{"num_hidden_layers": 15, "hidden_size": 384, "num_attention_heads": 4, "num_key_value_heads": 4, "head_dim": 96, "intermediate_size": 1152, "vocab_size": 4263, "hidden_act": "geglu", "norm": "rmsnorm", "norm_place": "peri", "norm_eps": 1e-05, "positions": "rope", "rope_theta": 10000.0, "rope_fraction": 1.0, "qk_norm": false, "attn_scale": 0.102, "bias": "none", "tie_word_embeddings": true, "parallel_block": false, "extras": ["capped logits"], "init": "trunc", "init_std_qkv": 0.0247, "init_std_o": 0.0045, "init_std_up": 0.0247, "init_std_down": 0.0026, "init_out_by_depth": true, "init_mimetic": 0.7, "optimizer": "soap_variant", "learning_rate": 0.00314, "beta1": 0.95, "beta2": 0.95, "weight_decay": 0.14, "lr_head": 0.0177, "max_grad_norm": 1.0, "warmup_steps": 200, "schedule": "wsd", "decay_fraction": 0.873, "decay_shape": "linear", "final_lr_fraction": 0.0, "batch_tokens": 262144, "max_seq_len": 1024, "doc_mask": false, "train_tokens": 1301000000, "max_steps": 4963, "dataset": "wikipedia_en"}
Each number is 50 + 12 x the weight over its row's rms, rounded and kept within 0 to 99. Layers, rows and columns count from 0. The size before them is the row's rms in percent of the matrix's.

# layer 6 attention output, 384x384, rms 0.0864, rows 179-212, columns 96-191
102:50 52 68 63 62 35 26 69 61 32 70 47 29 52 33 48 55 38 46 45 72 31 69 53 31 54 27 15 42 49 41 39 49 62 60 34 66 48 56 54 66 44 50 61 48 49 49 48 41 59 38 46 48 49 41 39 64 37 57 41 54 44 58 61 55 39 34 61 67 46 44 33 46 54 43 45 48 54 50 49 26 56 44 69 61 56 36 60 59 78 38 09 52 45 43 51
096:40 36 42 48 47 50 46 68 24 16 56 63 73 55 54 44 64 58 52 77 29 63 53 52 50 54 70 59 44 40 40 44 45 59 48 50 32 50 85 70 52 39 46 58 67 45 55 54 62 43 44 35 49 61 53 63 48 60 53 48 49 41 69 49 32 47 32 41 41 35 49 67 54 65 54 29 44 46 34 55 20 44 55 42 46 52 54 52 42 51 40 36 38 16 69 46
101:39 46 52 56 28 60 53 64 34 48 56 35 60 49 53 58 32 33 60 50 54 45 33 47 65 45 79 42 55 69 27 57 48 54 31 75 50 73 59 56 60 55 38 28 40 49 56 52 32 53 33 67 42 52 37 36 60 53 40 42 59 46 47 78 50 56 49 31 54 39 36 65 44 42 49 61 45 58 58 41 68 55 43 67 45 60 43 70 78 56 66 48 67 48 49 71
096:39 32 37 51 62 34 55 54 25 35 67 55 41 70 56 35 46 50 67 42 54 47 42 60 58 70 36 36 59 55 44 56 66 42 46 59 22 60 33 36 47 60 52 78 67 57 43 49 51 50 57 20 49 55 46 61 69 50 48 67 58 59 36 47 41 54 72 43 52 54 72 57 49 69 42 56 37 48 41 48 71 46 52 55 76 50 61 57 65 63 64 54 30 36 66 52
100:78 66 39 43 46 39 41 71 49 43 78 65 38 46 61 51 59 51 56 38 69 37 34 57 34 20 42 50 32 37 59 45 48 33 29 71 46 48 39 51 63 37 37 53 51 47 40 63 39 60 58 57 62 51 40 50 73 34 36 64 36 47 25 59 38 38 36 54 53 57 53 66 52 43 44 50 51 51 55 51 49 57 51 56 48 43 38 64 56 40 64 51 38 33 55 18
093:44 63 53 46 43 65 50 46 52 48 32 66 55 62 52 35 57 67 36 31 55 61 35 30 34 50 51 52 29 40 53 50 54 13 80 43 65 60 69 32 55 50 53 58 61 55 56 63 40 47 57 32 43 48 65 49 54 44 62 50 51 36 49 41 54 53 56 50 64 44 40 24 45 26 54 60 33 51 52 35 28 53 33 47 38 65 57 45 70 51 38 54 61 21 46 44
097:45 65 54 56 77 55 41 57 56 48 60 65 59 39 49 31 64 31 37 60 27 57 42 55 39 41 35 65 61 50 34 46 56 27 49 51 50 46 59 66 71 47 40 52 57 50 49 44 38 53 71 82 61 47 35 65 44 31 64 55 45 48 61 43 51 58 48 58 38 55 77 56 32 45 38 54 77 59 45 46 69 39 27 61 69 44 50 22 49 35 57 42 63 58 54 62
095:56 48 58 44 61 53 39 59 54 38 57 30 47 41 31 68 38 61 51 62 50 69 70 29 64 51 49 45 62 45 53 41 43 58 69 58 70 38 18 72 44 49 71 58 60 62 35 43 40 39 23 37 49 47 37 52 47 43 55 58 21 42 38 58 46 47 45 54 43 49 41 59 52 60 55 28 59 61 48 51 27 39 48 40 59 36 73 45 33 52 51 36 42 56 40 40
106:29 50 39 34 52 30 57 52 57 63 54 41 48 48 41 34 66 40 36 65 37 54 29 62 61 66 47 73 59 48 62 56 49 68 35 46 42 33 59 50 50 59 26 50 46 45 68 27 64 56 44 59 52 62 36 42 52 57 54 37 60 44 41 49 42 46 51 53 54 43 31 43 39 59 59 62 66 54 61 45 59 76 68 27 68 36 34 75 41 31 33 33 67 47 47 23
105:25 31 30 44 45 79 55 47 65 56 60 59 60 44 55 59 29 55 34 66 49 44 30 54 52 64 71 47 38 59 60 41 58 53 61 32 58 44 77 48 40 46 29 59 58 57 46 56 45 55 17 35 42 42 35 47 34 57 74 51 51 64 41 49 82 48 56 57 61 52 27 47 61 63 40 50 66 68 58 44 65 50 46 65 66 53 64 43 55 48 41 80 37 58 43 39
101:58 59 36 51 61 56 67 33 65 33 67 53 72 45 69 46 43 72 67 56 51 66 25 58 37 85 58 67 59 64 55 42 39 72 63 55 52 36 45 62 48 44 51 62 53 37 59 46 56 43 64 38 57 59 47 44 28 46 56 71 46 60 54 62 60 62 72 55 42 55 55 42 76 51 56 65 55 36 62 55 62 53 53 48 55 60 92 61 57 63 40 58 47 27 37 48
107:47 49 72 66 64 58 53 40 37 52 69 49 34 48 33 58 50 66 47 53 28 36 34 53 63 30 37 61 56 61 50 61 57 41 74 50 49 26 53 61 46 34 52 19 48 50 84 54 60 57 49 31 67 44 67 36 19 60 37 48 47 33 39 46 43 83 57 14 51 48 63 65 56 60 55 50 52 65 35 55 66 55 48 76 50 61 52 55 29 51 70 50 55 54 61 64
103:42 55 63 45 43 49 58 62 52 63 40 40 81 35 64 61 42 57 60 68 55 54 59 63 57 50 45 66 71 46 71 45 54 53 35 54 71 56 36 47 53 25 25 66 73 40 48 41 59 44 49 45 38 28 60 49 28 43 53 44 64 33 70 47 61 75 39 79 35 46 34 51 54 54 47 62 59 35 48 64 71 55 53 51 69 64 63 34 63 29 47 39 41 46 26 40
098:63 57 56 27 37 56 35 60 39 50 37 71 42 51 53 49 22 57 48 39 33 44 49 44 22 57 47 44 68 52 50 36 37 42 38 43 30 48 50 35 53 49 27 51 31 35 50 29 54 27 34 62 62 36 66 34 56 47 39 43 51 75 61 46 37 62 64 82 55 49 39 73 51 56 21 59 39 33 52 87 25 63 55 52 61 70 48 56 72 48 62 58 47 47 37 52
101:45 61 44 59 73 74 45 47 46 59 74 52 58 33 50 54 64 63 39 47 82 48 44 73 57 48 24 52 49 55 42 51 43 56 18 60 65 39 40 31 46 53 57 64 40 47 64 62 55 49 49 30 30 51 56 55 48 51 49 48 52 40 37 61 41 35 44 71 59 28 48 55 56 47 76 33 51 61 58 37 63 45 70 51 55 58 65 51 39 44 75 58 59 47 55 83
090:49 50 39 62 41 47 57 60 59 46 60 33 35 86 70 45 60 50 60 45 42 57 54 52 29 26 54 42 49 49 50 43 68 30 54 57 68 43 35 50 51 85 34 54 53 35 51 37 67 50 39 66 61 45 27 62 48 43 67 59 58 59 58 36 78 55 51 46 67 53 36 54 37 27 38 43 50 38 46 53 56 47 39 36 30 65 70 28 68 39 41 36 52 36 32 43
104:56 40 61 35 57 61 40 60 50 69 50 44 46 55 58 49 51 42 61 48 65 62 75 41 49 54 46 46 60 40 51 27 49 43 62 48 59 68 32 40 59 65 49 47 48 73 71 58 47 61 48 36 53 48 37 46 49 58 35 70 50 54 38 72 41 61 68 33 50 55 67 65 55 36 85 59 36 61 59 51 50 67 50 33 47 34 58 53 58 45 50 73 48 30 24 48
105:47 31 53 43 40 52 69 46 39 66 41 60 62 46 26 45 47 65 40 33 50 60 49 48 61 42 65 37 34 49 58 37 48 59 60 37 26 37 41 50 32 37 42 59 68 43 75 49 56 28 48 55 39 49 51 22 71 52 38 44 50 73 43 38 37 30 50 39 35 65 54 36 68 50 35 52 43 43 31 53 67 33 53 72 41 52 44 29 56 15 53 67 67 61 52 54
100:44 33 46 50 34 25 36 37 58 52 56 39 48 32 40 53 53 66 56 45 43 44 51 49 37 30 44 48 65 46 63 29 51 55 48 47 54 75 20 68 67 55 45 52 37 53 42 59 41 57 32 48 57 43 46 49 44 47 28 49 53 49 57 70 47 25 28 76 67 29 62 60 31 64 30 47 57 40 34 21 49 33 35 52 47 43 40 69 64 44 48 50 45 25 52 17
097:57 44 63 28 56 48 62 43 46 70 69 55 32 49 59 56 16 39 56 47 45 63 60 36 43 53 54 47 46 48 37 43 48 51 58 32 63 38 64 35 57 25 42 67 64 39 38 74 73 59 47 46 57 51 69 58 19 63 55 76 60 32 45 49 58 46 63 43 71 61 74 43 62 52 31 50 56 26 66 49 56 68 27 46 43 39 71 56 51 72 49 54 54 52 41 74
097:56 62 46 63 52 65 57 60 53 63 48 36 51 41 45 55 70 45 33 60 38 54 49 68 37 61 51 62 63 35 69 56 40 66 52 48 46 39 40 42 57 51 54 60 43 64 66 23 68 49 42 55 48 41 39 52 55 41 56 66 57 58 31 53 39 63 57 56 47 39 57 51 37 34 30 56 65 51 47 28 33 52 70 43 53 46 41 57 35 47 63 62 53 40 39 40
093:74 40 58 33 38 60 31 53 52 67 63 27 40 50 65 48 47 45 66 88 36 50 58 73 46 46 61 50 45 24 62 48 32 51 60 39 46 43 07 31 71 59 74 39 55 62 49 27 52 55 58 30 47 51 30 61 36 59 73 60 45 41 31 38 61 39 44 54 48 54 58 61 54 81 69 33 64 38 59 44 47 61 40 54 70 31 59 40 30 39 35 49 49 38 46 42
100:65 49 43 41 62 47 48 45 59 63 68 49 56 66 35 59 40 55 50 61 62 63 67 76 37 55 52 48 57 26 47 47 57 28 65 68 31 44 52 45 50 65 54 68 25 38 47 65 49 34 25 44 43 52 68 68 56 58 34 57 70 35 64 61 48 45 68 40 22 57 74 42 45 64 47 38 48 75 55 53 50 37 61 66 57 71 39 57 56 55 53 53 40 41 56 43
106:70 48 47 64 67 50 55 63 51 32 53 93 34 44 72 66 53 59 12 44 39 42 72 61 44 62 54 38 42 48 66 56 54 47 56 40 42 33 58 61 36 55 42 43 61 53 52 46 45 62 51 53 82 59 61 42 52 53 51 51 51 35 41 42 49 53 50 35 51 29 33 41 61 39 38 58 31 74 24 47 54 57 55 24 48 53 49 38 55 32 56 47 37 39 38 50
092:50 28 43 24 50 76 62 64 52 30 65 49 57 68 56 79 50 37 45 52 59 48 70 41 30 41 65 46 63 45 43 52 29 55 41 47 48 33 55 53 72 40 53 42 43 43 30 64 55 40 57 63 43 66 73 53 42 65 46 43 45 39 53 53 46 37 40 49 45 49 45 74 52 54 78 47 54 36 70 71 63 43 36 63 34 28 52 56 41 58 50 43 38 41 47 42
097:54 43 46 44 48 64 68 57 80 66 65 50 52 55 41 36 58 62 48 58 72 52 56 45 38 29 44 57 27 50 49 52 63 60 59 45 53 51 42 42 53 54 13 52 28 43 37 40 32 70 52 47 53 52 58 59 13 62 64 38 40 82 32 45 51 49 35 50 53 46 56 37 58 51 65 69 64 44 46 35 46 45 24 68 26 56 54 48 37 47 71 44 47 38 50 50
097:16 56 48 70 46 70 46 61 54 58 43 49 34 63 61 53 38 52 46 56 70 57 55 46 51 44 70 35 59 52 43 39 29 50 56 43 39 63 67 46 63 62 30 51 65 45 35 77 67 56 68 27 55 65 71 51 62 42 39 57 63 33 36 56 46 62 62 56 68 48 39 60 55 43 57 40 34 43 46 47 48 53 45 66 55 49 37 51 43 32 39 47 26 65 27 63
105:74 46 55 53 52 46 64 65 57 45 39 51 55 23 32 51 37 48 76 33 49 42 51 54 55 54 51 71 58 32 40 67 50 48 62 61 66 42 66 45 52 51 41 44 44 44 44 54 45 55 51 29 47 62 40 65 73 28 67 42 44 45 44 49 41 51 51 53 30 55 65 45 56 74 68 49 51 41 52 46 21 69 38 67 32 56 50 48 39 79 59 47 69 50 55 44
094:54 43 50 55 60 49 28 61 43 36 52 40 29 66 40 48 42 42 57 46 61 69 45 55 68 58 35 37 36 49 77 63 62 41 61 56 72 74 53 32 52 39 40 49 45 59 56 43 43 55 39 48 59 44 61 42 62 51 45 36 39 81 48 26 43 52 41 34 63 70 47 63 51 42 57 37 47 68 39 41 39 50 61 55 48 57 37 19 67 53 44 63 44 35 34 61
099:55 77 53 24 62 55 40 46 57 16 37 79 44 48 61 52 61 53 66 59 69 77 62 56 49 25 33 42 50 50 70 65 45 55 59 45 62 53 61 25 50 46 40 48 62 71 43 36 55 53 15 44 45 32 50 35 50 50 70 50 40 49 64 36 45 70 60 63 63 39 62 52 62 45 39 51 30 47 38 42 50 45 63 51 46 56 49 53 62 55 72 55 45 70 45 39
093:68 47 31 43 61 81 50 38 60 41 57 23 36 54 54 79 63 43 66 80 66 61 35 44 40 57 62 26 37 45 68 55 72 46 30 41 45 60 41 66 68 44 35 43 49 59 29 45 64 33 41 72 33 72 65 51 54 59 59 54 63 40 41 32 61 56 58 68 48 48 35 39 57 40 59 42 68 47 57 57 55 46 34 48 43 65 37 41 65 49 61 42 49 62 47 44
099:61 45 48 32 66 90 40 76 45 29 81 59 48 51 79 50 70 29 48 73 52 73 54 58 35 57 39 45 41 60 38 33 40 67 26 58 61 42 36 34 20 56 44 41 55 49 33 51 33 56 69 55 67 38 50 63 29 61 25 52 51 45 57 51 50 53 65 46 61 48 41 44 76 37 66 36 68 51 52 42 54 51 46 46 47 47 37 50 49 71 29 37 58 40 32 60
100:44 62 39 44 45 45 39 59 61 39 44 59 51 40 38 53 51 56 72 45 62 61 58 78 42 46 64 60 63 56 68 36 39 67 49 55 46 63 67 41 65 47 32 52 45 54 66 48 36 36 52 33 33 40 36 50 55 62 43 42 57 62 57 53 53 44 52 43 40 60 44 58 28 53 38 51 33 29 38 62 52 48 62 55 25 42 40 54 68 41 63 44 43 61 43 57
102:47 64 56 56 40 59 46 52 59 30 40 49 51 41 37 54 45 65 36 60 43 55 48 56 31 36 28 42 66 40 34 69 50 46 35 40 42 47 64 67 37 61 55 56 54 81 39 48 36 64 51 76 57 50 63 76 39 51 41 61 61 51 54 41 56 07 53 35 61 58 58 42 61 42 44 32 45 35 57 40 40 28 39 53 69 28 52 51 50 44 65 90 28 51 44 60